Each number is 500 + 25 x the weight over the matrix's rms, rounded and kept within 0 to 999. Layers, rows and columns count from 0. Numbers have three digits each.

# layer 4 MLP up, 1024x256, rms 0.106, rows 1016-1023, columns 128-191
511486489514493517438445527536484573485491491469520508463471523479524454489472504508475487501490478512500493532474516492500511477514470483523467463504514556474508522512493514480505558521505470
454511503522507521468504479496515513488493479518496473459495539539484507523506491487498510543545479538535489514498442524496488493529541484497498497496495503535481481479477487486543505485480498
499541513500483465470498493521523510450450497502512496481546475531484484500525505526480474495478494541459523513483527518472498520525500452497519522506489496519512500500507525496492510504491524
514512447489517454514448495480503503504471478473559489490511477487505504509551502503521509516494473510484475472512506478523495453483492468494480529483475476491522488506499499511540514496489509
500519484460509490513527478546506522499468492513490485465494483535501519516488474482467494518491477500519498482518474484505510533500513525453474510469472559497486503504465537509483517494505487
511524515536499530468522494510505482501556505516494502503502484486485521525483472476522472461549471518466447501526485517513491478515507512485496505507476473479511485472510514513472506533525505
513492540540517500512541506488522532528476490500502475519486474473523509435531523483528474522506517500514511533563527510470484519514482481520542537472477485498513478494469482487491529512482494
489492528514468486490498497533449495507444507522511509453539503481508480485504453456482496488480478507492525476506478521472510524476528486491512480531441594547498521492519466504504498551474543